From a checkpoint of a small transformer trained on Wikipedia: 8 heads of 64.
Each number is 500 + 40 x the weight over its row's rms, rounded and kept within 0 to 999. Layers, rows and columns count from 0. Numbers have three digits each. The size before them is the row's rms in percent of the matrix's.

# layer 3 MLP up, 2048x512, rms 0.0503, rows 1437-1464, columns 0-255
094:491547502520491504450438559537461570408505485460494598416437532473534539569493522521462454521465484487531445557466467555569552558462534508529559567454506537524472460469449534484550511472530466565523473478524529421528514490524490481475613480514476557562437501486463422470533455474479576479505524481489521485520502525511460417425514475468509486540473512436416537535478566436442490504465440545489507514451492512485459442506488551496459521502495443461510535497529506451464432458517434468538430397493513454513498549512525486489491521453513494569510451460475526496519576523528495496560538490458539498488507479582538439469498510497553533470519441536511536478476513548501438453534562475544558526504462428510520463482458536569542547494402442507523560555496504369483540527515525
097:470539521455505446539448527530605461465475542458541554475519515408582485473521483474441412514459497498473452512477502482538534474506494519461482513473520521506556496444513506487482481533477568524526470553468548459453514473484456484502521508458453533466479468533503479513460481523492499531396510492488494458538497460517479496458516508464492520480566488495468533479442416565549457518581528547437522532470557524528504549490493536524498544440502489548523409489497524538453512451509563507466507510537468380486510490482595547465596527468518467542437428505503490483471491524535539475491519484505547533498434521589507495456477450494509459516495512516524545497496479477508531529408486485486509432563567443373435495460490515455535475519501511541522497609482502427570540516531611
094:545503517484516533487515546527505495470473494499580509502440460405586534427568565445456513481450485504489523474524425476468471487552472491532473560499521579456590558462560477477587491500536451524518501439525500496544503484465389447514485524486425497577476457497570540512512574588514488540452453507497455499550510500502495533510516470491456537403559477559507516498487482428495481490447465527483515515471468544526452525504570498487496520480411521466524421491540498594547418433555518488521436489550473495495488472579520459469605499490553453493529487595489522486512516481482509431529431539526576508478452527550545521472471432496568532491496497502490463482551512537444495511502446484546477442525500528548531435420495480549425543475540438529469484500494467540578504500435476
096:593499462491451466438546452523447495502542425509478465484510527467483479519494527488472484420493431456554506427455498509515571613479455554491474531488504492461499498512505604415454519539445423458544511509452521512519549520483485593452467461529495533430456488419550490549494540577469517472492500576451462459510477504497580545539491505483630473508491491545505481589475472416465514483483507581522473545522451482515521619539512510481526506526492505478472529474559448524571475544562525540523528646506504497447477523503488571512492531579534485531506556514525527474534502516503545529493458515509490489527478497435470516474533405495539420483547480493456513445504505536445525478473483497504468487490509468520510538457518509449426551543533480532464441485467493570527489519529471
072:528472445407507391477548466509484450499546474451498490499485498496456537443481478482508526516433451491562528499505482532472484428510460568521468510503511551437541461485506470500478472478494511502502488384512528480530537540480474567502520500533473584564444428420533499543487560527503484481494486459482464499470468458568437499552509515506541539487489455541488547493515598531490544511423496451483431497529512494443414507492550487521436511495428519403482451442558541530471488508504472498490449535508490485385461561479483485543481516528503490508529449535523475491524531525527593516571497586489519495559480550514548477531542536511543539569433508483487457509424510500450494473559396482450461407509533511505517537484534439569425511554507520477460442523520424571550468490490406
103:458505474523487452440559496529465488541528521494516410537434543454478507532496467508488503477475428492472433436474512510521515458460529494482473554502540487464507464468496463482519493528531507605545432517502496545519582508464464523540508610493531510464502512549536479545458417486464466457540475589465551474537459544513515451530513446478535473444492516504510509453490553494469478500567506505538524562541473498487576546475507539581518529489518452430482510548548523509477533543480467518544511398528513514453473458502475606415533601483527496440525500507478486424558588517557539424490468475535500461461486552519526485559466543523541477525446430448487535506610504518628442498520582471489531484514477509554551502469426473546524466503481414500534555487507542495502493545548535
100:505363470460433501559481535556519481496514529482536510606484541480508478478466539539475445527483488510556439483510479507498499512506529541497441505476528504509553506516464524474542474527504486500538414449486413489537504492557481338418449487474518533435501488530477568471511476435469538466558465443490445455394587537549473468476491468452496448537486489448500553558472539559471499464484475481486524544577486508551499475562531525510459489465498482526497548552486504465476428420483549468538475500538475414470476584457466423507500518459513477583466516522517469448454495525550481563462485500470581540467468473466510532490461562501466479524488490559530459487512485496539472499506494501493440520449477548536566541497539478468527458538504517554537520470519427472507608510502519
099:588509539434488426652485528531532467438395451442560511478535576435552516499515462570470462498451541499438476527496533511541515497523515567538555532483527522578510515496497520511531560508496588558503522489581525564559445502468469588461536541472543541449454504516511447502415523542465483511557478454481442459476560519476512452461517520508616577517510471518527522462427535473473473537509448516529455501561500471597428610530522572464465487450368422535527497498507549473439472560578504480487471468520525427480518523487470520495515491416504522527550478513456508478485429530510559483510481510533505522530451530528534416471468482453515522515498508530522488496494436506484573494480454504503509500511450480511464429459522487553491496526490509496507552482415542521538468541525501
100:478512494497413527487563524538422547484520537532481486530491482545504468429538453542489503488492469520531431501485496562478487499540501528514447435550562478530491459431449500484506455449426473464486481477455485591516502471499420482486499511447511498620445455513495512521480543468525514424459534536452494516515504502531487460513493446501539448461474459545494525539436525534544510478519476478533562481579500507465477532495571528495440544467510474468473515528480514490516500534503503510461483508504498473467457481493531575491535562550491480513485489494526463379517506488534569572519525533587468381547483489492540461524511497513480559532493547418502526486511516455543494546534453454495531519510488540464476533444580464494422547483478541512385471447482447498504518468497455
095:510498461488393443443554508515511541508520476532496530536482490556574582518550464469467528473484439403547461436493456496486478524471464505485535575515543506480564436494509445602487430466520520470467495465507450527463492515452416409499557472441390545507460474499471551489518475483546562491475484520463470467520461450453497515531507535390577518470521501480491483468480517473467534486530541491497542472419524501548497495488501593546500435435553497520551460482489434502491550417479551496520480421492566563413550478496506494549471543432485549472483448515471510443518511530397477526480497524480479458487479557496504466491537468489511441427531472497449535534508476519552505496467553396443526515454504473557448531519513521503495566515401500577500510500532460508507510500500446
089:466498480441467504490559489526499488526525454519537452511472522542456516475502477561469515455480489478513513465571500527569545452497490534504480523548478521480531442594530493509544505479489460478497558512507471530515386425517477481449531512465527491476465496472534461516509487515525493461499532478494501484450490595567482487524526544507504538479534541569459638496501519559464423554535507446491493476481514462461502554465563527492503500498550497468505416548535557472489557470486525450491436521560537616476505449565485490411460483474524491504514470497520462518461521520499507505571502519414486503544538512526499510492456496547433552571534476554497491463538529496468495465427513492451470522477608502488402465472513406505531465545508474473534547559546476366513460457510488
096:527461536550433522538513480503512528510469485456518526478479450516531496535521588507519506435497479521492507477545495513524510545468451496522491536557514503497494463487532504484563498533501471566494484515561533451583534510526440515561573426466495476449441550399477484458467522531428476489497555519479505452532541471391459531488532543464547479460479435446502543505498476526488473502509568532510515474470517496507497534479498502532586490487485514470505537422475559561597519492591448465536486497438484531512474461462537427443458464451519475522507533519483557518460535499608533478553512520484467502506543495586494555493511497493466486468493526548503571454536531462528519504467579542503559398401476500532469493536483515536543492485493561551490493489552439486514480527505567
097:515529532581481510540520468485604507500404555511536533476522496541506457501480562439528501552504477477433488497528551442497508512558543483503517479465465546445514383510520514526531527476564526524509503542461554519547527481547503542485439481439471440475507462505534425533476499587507471431559496614469525536498564494478491523524506463494507496433427576490516500512470426503454491548523517470446509546562499485628608583461482505494487526454476513520486521503435448528535476544484503460567451522561488493498446506569493499570454498518536513516528525540534512532537512454545554526496486513544551423483496477548515540533466493514469586494529524405437543491526538516473495595494542523495554470499491489553458487425537488491454551496497582467488499475493447469456502359527517
094:497546476489538467515541503528502474513486551498554492508444508512505505514476501585464474472492509510541525517477532580441490532599447487489469513483487508491567517511419468498477461551535391506494519446473510543511486511480411515471464529542450482493536510532526558571513515551551507476499506527515514422481522490421484497534532491542439610512484486494456486421422563422459468482455541533548436461488436499463448504552469531585487561462530561512489430450481496513504441549512484518494490464457511508515534511531579418552495533429545450494513488555519560495529491465504545610555467521532499566514473497505538531457474447501526524484533477477443518398523419528492534520546481508552470472503492558468480522477519519531432505466522389509442583447413467496576563445555524
090:481459439459504472466607427555551513501540435486506520438475528492495545489522510517497503498457471488543448536509505513482462496423534551545397590483544525511436506474465490493392514454535533500498532542456544562522490497525516507467438482539518477536543492515535450496501595451452522466543486532508599521474543436477549454460505484443504510439534513466531401466482494527533473538580511527551477541605580486498519524525496561520552474479517520501552517470509510519534559498479548481533483466489446465458538541495545571501413596502513530476513423443486526474580478531494513531513572434448468485429441443505523532496406504510521475428456502447501486471586498455526505455538519466519501468437521465464581494519428476505470520503546452548573460509509478569465489504518504
081:559512443516483478498575477531475490496530531515496467481477464482495453454484535517481534518487446488529520489526523533450485541484475507472522484489561535460499467512520460527479501495487509504459534471542424506524482591478512535490535514480439592557482440490490481476495518522485489487489494369477467530488421557566430512579517474510493501533531428468463525514515515506448472498488534527461429513477521518494473505506514521505482592477472479408460480448511493512531499537514526508472492530495519448414445484476569497506525597518510526552504459485568493506566497491518555471571485520468504426522529522531512467519493559473464517536514480523494423485435501598515411534575429515508525467530514471543547558443538441479464556514529462527481523509473426527502514420542525
099:523507480522472493541493451533533538488562430501488521519587555475527573448515528476459518531470518450531551460581541512543502510476485518485438523538526492484496480432459464478460484521529449504486476507462500513528511557513405504481494559539496487456517489472514434515470540430482470407499523510453526474510526484500528537554551536545514493480498493562439423590481510512453551481479502482485468473517506469481515549493522534608519534536446443368552541420522507529568572419508451467527525436508532543539472494441510441493492579518473525476470584539468503495545485477456567526555555463487550457526517500514466472491408472564569520488511474498470444546536451533455591511512512470524477413476493481496524484548489472543481411599495510471478457436484467562498403426537493
103:456504514439522469520511465487500462547414483512494530455523394516550618467478520518484444466475500500451472452466559524550444469466433459502536559648475501571479402494516441479432545508499503547479505500528545470478487481535508535486505489483508487433460445498538486501446551570516511439443505510517498472474462477559489449449495523505525508479532515494538504500520557513489574561541547569532436505531469449512504557562527499515513558489544449474503506520470492531475516482397485548533473475541504522496505510462406488467534502472461531518591516510471521572473436529574576475545511533515504525554514574571502433461502491519534441511498526460446504506464500540538545539545450456511543454447468581499548411558516487522501535560519504502471488539468539414494495527503470
090:505481458455457462563525500535501469496476514488518533531548476441533425529486496535504446537495490442501508459523411577474545558564434544551505420428548499447483465495546522484502429493479443492504465521455435444524445502521510433530471463465492505505492481447565431467534473540496505510534493460460523484520484572489568436466499514580526431472523612454484433487442472519521485492483500496476473494553389506479542396515513522503519520508576509497498476555503487461501555505452391507549514556529552497426477518512498467407506517437547528519523516482534508501482451475524477500527493468480523567469484471479498558501508555530467528541569446465555434511516406523529469549398462548515428555585492503468495488533470497514518455508475521518520459472452538476529528490538490
096:501546471487483544532534522521544467401518488442504616460529446599575507530491540574474416438467482506502452477510538534469505479587455568513419572566477535465479561491485529490615473480545428482547495496524517526531470462496526517547483492544497521482474523577484428591481548544511456517476443493603480441526528466493522432503533491540495542472460528474452512479419491524504573503482523530466386516421481464489486519477467546508504517544504450500522539498555469544487415470468447527554484561490490415471491450490531481538532509544589454463495546545499527481523491433444554615551511536472581463481436452441555533416518417495495533567494434449513510406554489444484477575483412492542509464434560538465551523532496480437540457481506462454479519419436423516512539516523479
094:469533499526476519510526501536492532495485418496487492556524440483574542411500484526465505483526507460533542484528446579528540458462495513576506607542521519471535506560521520543491523443542524463462510431543466567503419417529460494459525532491586532439504439493494496469415482546552486523414546496561430522490537543508492543597474516519512512492446500518484490530528455508479552505515465489496521538427469532490492514564520508512553564459485457491519495474548485488529485526510380507497530539558555496445551495494492438525524482450504564588478482430491555442555389488469547559515448469497469442511446499478485541514544458580534537508508535466441436536493506495508551475493452587487475476531514554441517501528519426443465475574604456459470522479521520584458505508576509
094:516476484432536487488542460522473500501564526496510518447578420485498552447519506474468544545441517486427506509543476540545515545527499506520438440517512516486483506490519460521463506511554515532479528528468506558524598506520454494482445501455523539454465501472485479537461565469573506505568459490470508554506470476521515490504522531528542489430529547496551448475435565463551504500534507597483521518486476443524476490486500498560490445427495494516486455516500517485502488569458554466557494560515522515481540454484488446515443504463421459399480461486439488468521518488465503408503452487557551538509501489502495513486501487531456501529471522543427472514435526433504507518490565491492579527478489495502523489506449489514482595576520526455499509496521446490452501458496468
096:448437500472493534514529496483503571526451413488514498498492453415530480463500514543508505492467437485551519493442526607506462525475442493523586499469489510406534437553558510550524538524469465548476534529489475545544464527518423423464520572452455425537533488546513514439473506515478437470562417571497561584550448504467492482517510519492487521507487421518464465434473521454511496497503474537548395451510508482478477536566567507588518508474535489459488457509480539466460566521449521500412600584505509479527526505506470490510476541533502514476522500503477403543488479449490524510462510505489436511492465487507505500496511448467470474481516584593475511588461438527504482543509448551488533450473472485563463551492488509525484499506520450543431511509481467559516536506557504
099:487498547515474515525556432488491505500469434519528512557529532478513508490476499480497531476485484514578537440530538564507585479479482526504541433534547587428573590533561530514492538529454498488501485494431438498505485524542508535514576486528470458471480551548546450510499546520519481460498511553459498414492432529411461505538485561495481468476452506497493505502483471492421416489561508434561496479504499500466500487451499579495501468425575495521530518468472562485501571593475446591542551538546463612465444517509464478524467446535534559581492465558481552519494489525542532470628500576449494458525537491420582506488521509531428456488499484523514520497463493521485518418573449491583450533460511456517573506502457527554518519499589484464456476519529505563531478523530455
096:532462496512511402441556507498531542507453466526470535448487448474494532544490566460478534516499457479537480501428519505565557466516491479515452446392537508470524575546447459530502478462467510408544518503500461507516520446497513497449496474511519492438508494508622495466518545479434477467540474442523511455459574478508480428523516465502493526557450578408452535564526492514443509468496521506578446534490517470496469572535473517534507491515496487527448465416482512515515503492505547507415440488577486469500466571505461525490510544528520488480489460549495521537563516572465504598526527484395471507490469494519484495462489474565553490481494547524540473536590452489532550475454495499475472519473526470531458540469504517588487534463545548501465476541532548470508559476509502
106:591448453563492484506465464536518516463535533409520535496511506417536568462522516423491453489471526505543510552469473522524487474448520551543444512494542543467500519457555497482511523503484584551497538488436514569540517531521497561451443539481439536481419494432570484513426546521520515520493451409487473567504527532465468564506538488482402504445532403514556525490490451447454453545522492555507454541519495466509553497539526542527523502417470462544503513472535484492451411468538581466508442493536516501491526496536410535530626483457372467471495494516533497485509407460562508496546482526445590595532464554479514476476391440493475466468504467506544498557506484491491539597524515442514545508551524471505538455481495466535444513495425479534500500549428522570458483513559498
089:597556505507544438470555482513464544496598516485541508499527465496460547439530422495471477446436505506493504497504478464492503487493475536523476535510555535460553487474464544572534422489561492469538484580597438552464521456510488575472486555487436550482495451561492398545473575496550513511526466482506398547466515473580494587477511507470469480438490521480460537493518513452547573545494491491566487515490492510525438501453510510579483509476438539465508467467521607516522493545512556514425461472609557528478477475542428513480528543498519433482525519510465537590523437555492477501482446472520458451496473592424519470477539511490468515455494541473550454558458580521492499472537471510449486447562506512533528506506503496549512534544528437483476550501507482494545513477494450
106:509555511523495486481486530509460587485465504465477574495494477507509569521472504500460522447499478516543519495461475443484565555443461475485525465488499501426516448574505506480493412568461521441433483464487450526583539520460492474415578470527437528405471492485536476475520478515479567465462580497506505486611508546467482429484507450544588480459422514546431526482448487526533506503421459523524463461471532457518458499484558496561483514423515475522578545464440513499454456439449508528433483412549489433487500518454535553561463590463430525526555505487475533509493477581447484550535543469500480510538460529433567474434511544500539472486464514484437504480467500530495466520493519509437525442535510432529441549457514488511536537473494516533483512516495468493516561583543602
# layer 3 MLP down (transposed), 2048x512, rms 0.0461, rows 1437-1463, columns 0-255
102:489486513491558482513523508437510483543493504568503497457519473574537538487503531401476447533476494502442496487462483474504512497503504436461440480483585510473516485504451501515479492515535580584445507487500490555540500495499497498504444516525476519466440419550463430457474506521512468544475481536523556543427495474502537459544505477527531527547504437549457498554543565504497499434490424523506511483530445512573421423445490509485378532508443495462458467447550512473468505434527473442539558535522500517471460499497393421472460526439486477531461461508438505485454496458415525405559490533410479435525543540525426466486463564490500500481481460498458478548413471560483474536515463514503519495441502514541516441532487409491443516591546503442521484454552464608531489527520454
096:517442484477490520507462506559527522473528500477546521453559492486512539505514477464471448465512499512492490499467509485519489559518508540436600497430494501529475510470528516514420574483479618481434455562433462487500546531463506498525480503565507465562479480485489508517533504498439515515518523595557590508460460532502562568486514593468528489538571547502478506493478420580441529465481516541501497494420509498505475535542487472477523528478524512564540543493494409515525521397470517544533532478401467432482490554445593523499563524487495501459475554482554482458530599506470497487441485451460563450481516546497500527524508436500502467513466483455449551472473585515507512529492494542465493470438519422431470530477564478405527528484445498486485503501510410512513482529536551
109:533488483430536559512499517506523503526461515514484485519537494481587445470517466491453476513511500480517444504434542532564591511518439518481412545552456534491447558495562524637555483482531547567513491453427473483580527496528406446522507538496402485471597500494510545480477574546523410489534522591510522525462498453511467522463519470489555452520485473462511442470441547488471481482492505502474557523549570543439405528451458527500490496510459548486505482483540514537484500536488555436501474518514488517503526479528478453474496538422485447523544520473523440555452518573424522487478499453549457455452516522508499539492492462523528503574493527584473442466541568526590564447480450581451459448416465554523565476506521500475502515492557510464542533452488525391561497427474510
094:497471464510470461453505455513480508495554461435467505486571520568512496512498478491490486511502575500460491446484457444551480471476465584539497548467481446464489457469482468463462522475485525566420494649589528501515458519459433517518497503573457522508503504528481487569477490418536532495563502532474520461480478488487497552499516459442438474524530510486507471542509583479481484453533487505593548507530543466446498385542486531490507384501467621493502508563570520468452462458482579492512523541530478547535497445444460571464518503552506474444426506443456449461554477509457482486513538457530532499485488499519519447514511524446507450611464541532513449537487518509510496536447472523453512537494477478486518535469453449515479489514473567473421467510402576475564524530489527
095:508507457470494474495497436492549505547513527490505509465448526408471471550489479519534516514474524476529489480609479496434524503451543525476501471491593549520529479551469494536500565490529526513522461465596452431533495526465457552516553525500482516517491540511484539452547542533468522555547480475439461490471538384530535500510533457509536552510504486507523494517532537428433522509571541451474488492476517521517494475473555524533460479478448495496427403475496488487461535526499507530474559476415529516435501404541540455478443522506477454518506501426617467499594494460493548463536566546537517423518561501462494514540524543492508498515499522482480455539498541516478479498576488564439498505406550501445552494498506504455501476525504445506492469518517491602532400483459477
102:517503488488512511484473466444493534495536511472561493518550480509539572555494495536529492465535548509550507489522528492459492558469616475476476473484408483497361510532514466569514552512434501507532506464581474553520482493552488456434506417477590604495501533513470505386545461435477491517483519519531524579475454518488498529480506494517494455528471491502536572506579486486482461501518498457571467487516550498490573482631468486454524496594470500570434558487512468427497474522527510491441505475527475603471420561526503550479543504511559496516529454479490514454505535550524486482520523442529453516430496517503532523561497514534512518533544540509509554557476514508527499516518487538492481457481477536505513526502507441534382478546536515466507506520513522522449507515490510
098:491505434495483524511539479526491498478472482512578480525550437480499470548504501469484495507560565535456553523459581482535450513498521507435488459495459519591419497471541367421507525510458580498458460473442494480512497421525475492489486454524473460464516488529534524466502476496513461480499551523568468518474496524490479454516539554516462549518512468547444604529547533542500489452480542524541514411485481448505503471532539495499492460518473584510431554538518565479553426390454485565495434489492505530490484520484543420544557528523444502527566503498491450404571501501561497514519465461520586561488513609520538473515440448485498503507529603544485466570430449503471495517505452518537507537518551553509556464537529514482480500481485528476520479519507458468479542543465494
107:503486465552487538459493492508472529439599503508448492521471452525571489451488619550455528446442410446577475463498488475501476514483511454463455483510517472426389418511450483453514462456432414434446493461499557415484489511495561408496480488520498484484513485476579533521514522468466544507479463509476531436533476561493477502421518477483471506488464513491426497524460533512403420495490570502517468467420444568423548546552495497535550474514586540400469487486568545515520557474449530490482537432501591494480483508499473448484526501542494473452507559511533550577445555455522513485480485484509496484523496440479503509459488603525528479474514470520445451470516533591426369482513552566548499510464567513532538513490530458494513511498484449510473531529524445474547491459547500
109:433479515469516508453454558431522553508405532428489515442503451508584537507496504523508481506486497522462505523505469466509495464510538447434500503558515495526558576497449503520480501515489537475469528480481533498536517459549457585548510564386442503532438483546474515478420471459525456458491508536532490469494469416482531451532541440489517469471515521467515509502462493513531536507537462515520496500515551500499461497500485454505527548476434431492469522517531503523543473471509469555521508477510476464546517473466526523483570495506471513499491469530488484479507519464529513494560573495520426516522525544500479441502499491504487508550556537481530498492505565525523523570453464439469472507487491539543484489426511435478423554530483478514482488501512440480534494553518515
096:476487489528524491492499463474483513530536486544567526556500475471483518445446457601535542445462497460440518486490423475393458514444492466490451492508530510477492476498487459583387475479548512459488558568547495528451508517501487511507513522509473485529496424533519536528485544516521489493595476585442521543506556436493508566461467511518504540540500507481427499521524414542492521503510516553513447486469522505539495580471529541494495418508530472491511416526462444551542473460509530577463524555406585501525451465498531516490510563470502568441547495511577525536564484475483428582470512545516519490479550534495506495490463518529487533437492443533454454522505566560462563457523515529420504493502460448510497514457535530468459505477480464516500511523506536511436507451521540
095:486487556525582445450520525438536454526511531509477498584547455502537545523457408482465466475500473448481453427530476482521514462519443542500512468444459497502591500528525476563533576472448506456480477506522550565510500522503558405504430466554529549545432499436505453503450501467446520507468438545493483523528431523533486474473607500481449501520531548453473472505547488522483551556474503459491473474477437477491435485496488484470530462525408498512556538489487517457536473471507502469510538554547500563499511386590436516464532494515504510466410518555506509460503547547484448498517531474475530512502517490518473588497555466522440530483418443473489592452523548533486405514488529572502463487515516536526521469525461500508445487521498471527529552557506557575503537470502467
089:525501494495440560432472400459488523441482473464519449449482536517587519516508501411567487473540545559527465556463437492485559480468536507499507502492442488483518571481460508516556559463438493493549447501486544493509528500410488441486521491489514419521515534513461540484473482511436492456534505491491503469484516471508474575503519495470445459530530489532532478532482424496495494387462534457510489503530497530482530419485458494561476448525463464572507503486449499493483514480584450557582498593490428536506513489479363542455566518464528551446486525486533566489456498494449506479485522502509460508506547523514582510548452471409533514471429504440585514493497511512523477502497433558517531494431521528511477488519504535499536556500521517561515449479496458511427479524500542
093:485445532560518518477623504459452544411463446529459536523463485472509462569513455453558505533529420493468573527498478536516539525472467567473456552531456538455540500512542445496517523501561551519489489525507565481498558460512526496506486418459488433522468453536453492478591437466585474460523518526456493470513539484462537466552552498498577551479470460490556487535569454524459445520408539477455470479481452470471472497502484493579541449500521597477452543488515533561421526472536445521479490515534533436530531501468505480550517513483518493466538514460536506501506484490463477557462508520546499464515541471561556423545452461503507495494451500428512469529496470521582558591502531491525466462500511478534518576482489573491540511467510498465563497550509475442463463489465537
098:525496492501486510520454518513506557485477507521473517477461370444450448494417560499467491515532537529484549493491506509441528541509562510528498415504504531508492427496468492563492520489515442507514507485552554534514507564556550475474432513532457521486533503517444459497398512507497515446500515493453545497525463474446515590483530426513475504550499487501520484470546539493492462472526449530471517451468467465472551561476439549523508414521568536521466474469583455532543443513524484557510515473556454509582490525492522510499488558451460427432515481500500502451440467492415526524533441478509494527507502461536503532535520471524484443510532550569432505454458519449530492570534443501527508501526391463476532514482561495528382459545554458575507509477479484487530461507497462
091:459474425585444482503523449531502532482544513451481610468449523543459553560547520490522504513500483502571476413537523475460471483535510578448547525460454440503419519497453465544510472447488566524507538415532526522483534469585513463487409454572508474525556514459493556504543519468464516519539518491495601488465512508424500516492484485466468504534487533510494510490520485536429510454524506464501482448508583514475601508534450478463510441526503501509421500522529549503422523528428529520510478492536499509509500518564489448474467493601482502477543508484464458490474465439502440536481515497554462468546434397568470440452497506502508499475567533496470508525603460519436478534517428565511489489442533468504526484598535497526465490448544489457532521444516530482508575516483470
095:496494477519476586526481494460518582546497545495511507486489509465473511568517555503475488497456411467523510504534529449537466553467522488471440508485527521490472557550521498504542564469482471516488510467511459556519454497501560525478476534523580536483526548520435505547531500439527551486520479446470496537553521455463489494542527485570467477517402493462519468572526498488418512507588560439547533502498537532491472517476533474540426457471509477506394446473549503505515522578461522478456518554542601550533471536599487466493449431548504502554506514510496400521581390482468537490549459441571535467542523432447493483486421507517558472532517526490481535573550499487510469519481503468513501531466524469487510459538528419501550548558524432474425543562456605552482502515539474
098:480500459574509443511512485555528448478516495442476486475487466549428457520496448469522490546479504533445511495473568456531467486488554491532481522474535517589490593542469543460473474500525502488488517526472515535434473486473437528537517512476541518513576498456454473516529486520556467505533505504433475458567479493491517572517511490517487436535522511609495472537561519493495554460394434376472502477491413450516537462436489509525438491587521585538401521479468508552550536406522420503443512458407540430494548465451509531430492517534452440525521511450477530471536498467597504478546561500525468545504560546475511465520521429502494465506526433490520502486475439525499557575519519485496554466474485519413546541616467507509454412496470564432526460428569524489480501492433453
099:514537493457475543495550420464482510449478502510569544501493446509510515550495519530576426508521474491509500489491502484485581535547536419475485547490505484501450494568479475502470517508491523506516504515449505518519498523503515520506489462514472501526515509533429503499444460528421517470506467559521445461527506495501430504482492538499435535524503465495567467502486455442502549491494511599550458495592506498506487526498580471533486482558479453492544536487500491486509508440484478522438412456523497524573486494475450435552439553487540499492503559493552502531584455477511468485451502530564413539474523487497448407498512391481530466494501546482473500473509479498544511532555457517574557525487534534523475565503582563485492553514452492497487537515481483437506490484511496
109:452532476494479507507554512524510484523518491500498478466568520559508485467492463504321468516462436466489464538431508487531538466500488449512502508429555563516541513476504483531526467470497411502517554449533518494474554504414433514483489538442483454453419557458496526465444465536530504486508519477557567492534506497567456532506535409455495492526526470481527557484534564467430500552498501534487517414449495563513511525492545478459439491451507471432485476438509426384470418554471533424490448571494526549540479455517497501472483409484497483525502472488432475495537418529462507586528512441520501548500489449491445432531427526487518479503563391512480509529545499509511475459473463490485492502498499477494497482420522475385515519508575451480385553450518504480532520413546415
098:529526493496498500509521492498550481534526523457511459496533482495454497543452546438482523539512479496471488464519546509510551467569559552501502548529413513514515464482486537482529459516543449519459397544487455483542523554477527500530482433493525491402525476531444528423516553515516539423448559452583457518488503505467511448582511427471455504493517560514427538550508427482474497551517467454527477554516459489517514530483479498465483561472428606462511487508531490488519416517461474442523472423490470448499530440509463431549504518504503448517489480394520473497526480461541464524494530572538480466541450492456465575540452415504521496523532570528455524492492473463461498592433568550478497462507422500509480542531491518550559473472537458511411504492507527546506483520424462
093:425489515541454543553570556486526545527446513473489488464506546438586503506492479487477454589539491486500477609565418538568531449495557548559505462496497427472478485494538547491464479417508541482487467504449462527474587483482503507567471451426534425521553477470466563555488491534597430492514537454538471508560547467493503486542470488539501479466430467531472475462495497524464541533495525465417516504468563516511548561487505535545535476509479442509479478491537495463546484492505450502629521550539513515502511524484523575499534458503469453552451480491400519508497447498495528496525500493493490511550468488503503543430417561547445488543448510503510500477483555461572521511453489529517452482514537566474505490505474444550531534515447532485500534479477539502510525534556465
102:562519520505514479545517558525490470522470515505510517370535493454438550537519529558488520482503483474484394506534491464556541495554474489490535538501514479510561551514451504570470540520567500507612544552492462487453538538499531543491520515455530558489491559443464494558529584439586534546532507569435485549461459511493575508535529527519489483474629528516458549429468490359510442500560548598464502531489509466566509468472479533526553540510528485516582511508456512477470491531460506443500424539456522524490518441499495546467513493469487562477429519475546470483506516476528497504450516496477530509511544550454479465496541478531551457518459431520485458475556546517551530522489511434394507468523431467492510494506562509460515428574519440514558543507485499564516410430486453
095:476530476548513549474544458501507498465514505493478531473479485464465554492490475495491503499450509534495530494447501507547551571589570457500523529561492491576371428464604472531517483466492568490483586507445450417481446485587506546444533509489444448410501451484503446449507509477551505382516496572489502567507511522500456507522425532495467462477516466400451518517536465537489524513503519553488478499578511535524549519482471490534478419512561546465536435486505497582505595551566557574500512455436545497502513491481454596543443470553479519476566499552485502576520511480517566555503459478463508474484505473514579486470541499483532532510494511561468491462442475560465528526506461483477470556524529542530457459491502546470443545507414456456469532502459488485516551474486394
092:507551516519457590442434461467507539505525527463537443536481489485552452518459431538554503524543508529456563524467468501522512433455527519434511418594499634533518518469482523438546574534442585443502525455529534476417480537463492524525531457540536496460499562483509515513538511423495493487452414475504501498475518585563500508526473523540545497460495507439579488430475468420437486504542530381459497478511493498489461496423496483493510474467476472593538494484427512485501511495447527455476514573540438530550453532502444544457572440468485504509444560446480550488531556470461503447548527537523499441513514462486499549498536560469468519508426453482503532506542504462490568501538504488480538542477535471516485552454528563495494536498566461593547481432488566619443458538517499
098:584492476456464495530514537516479456459535531497483441503525515476464440572441524457558460545466486536549476565398541427409497495594502416571522509487575479516513461498476482487499505508525547465541510526472442515556494435467504531587552509497525417525533473519459475553515505510438570497515478518469511530517500492469483454494491477492482425555532574438501454510529489489501501397482516514498503483527524529463471534511495495422506486524524510528502495482496456547562514527462534440492561532496510482491514517513520479518547507526474503506547455486437418543484467538527522561557490517511547431493516434455523495592551480529526518567474467539541510511592485512521503523494473561430490501471419477495586576510462505539582528518481516482509458530492523565472469446525548
111:576467544547498522508471477408487466449524588486504504523540468573456428544454488488561456543489446469412495466510565575488474608459430458495565535554532491533530522557431563512530542519474437512533510508530494508563500525529499543475496527466527520492420496466512557417538494476537497495481519474514486540494554481564478450499544493537492474489479459472468479437499516483509464539512476533489507471458521473458517525494485530511432518567424472547447520530504450475433414538520481546540467559570517487471455534504514527510491430412517486519577482486529528553471432478533463481504517513482503458581518521461516533526485540471501515521430481492483564543506503508531523482488485450550503456470439541466565470490469462530488501442486507493480527508477529512520508522464555
100:543499487463461565486506531508490525509532526514543485508512458500511554440544433529443522513455473449501474474406486514531499504446514483534466518465542525460552585490541521517496472435572432512523465491521503541535479462542443505542535497528462431467573498466477492514494533514513435513504583579496532504536468468468522560543532428404495463446502514530532505464508545455475561517512507518503526588454506496442406491508502471514511436508538525525557539527505528432467432535459503517453489519566488529549501513542492472566563502492486475522499528547470508529473466450439539531466506449505457490466398541552483500482492514519505458516526485480461455551478524526574500523598417512533447463520461525475483516530554473532465541525569517479574513533508554498511505545550483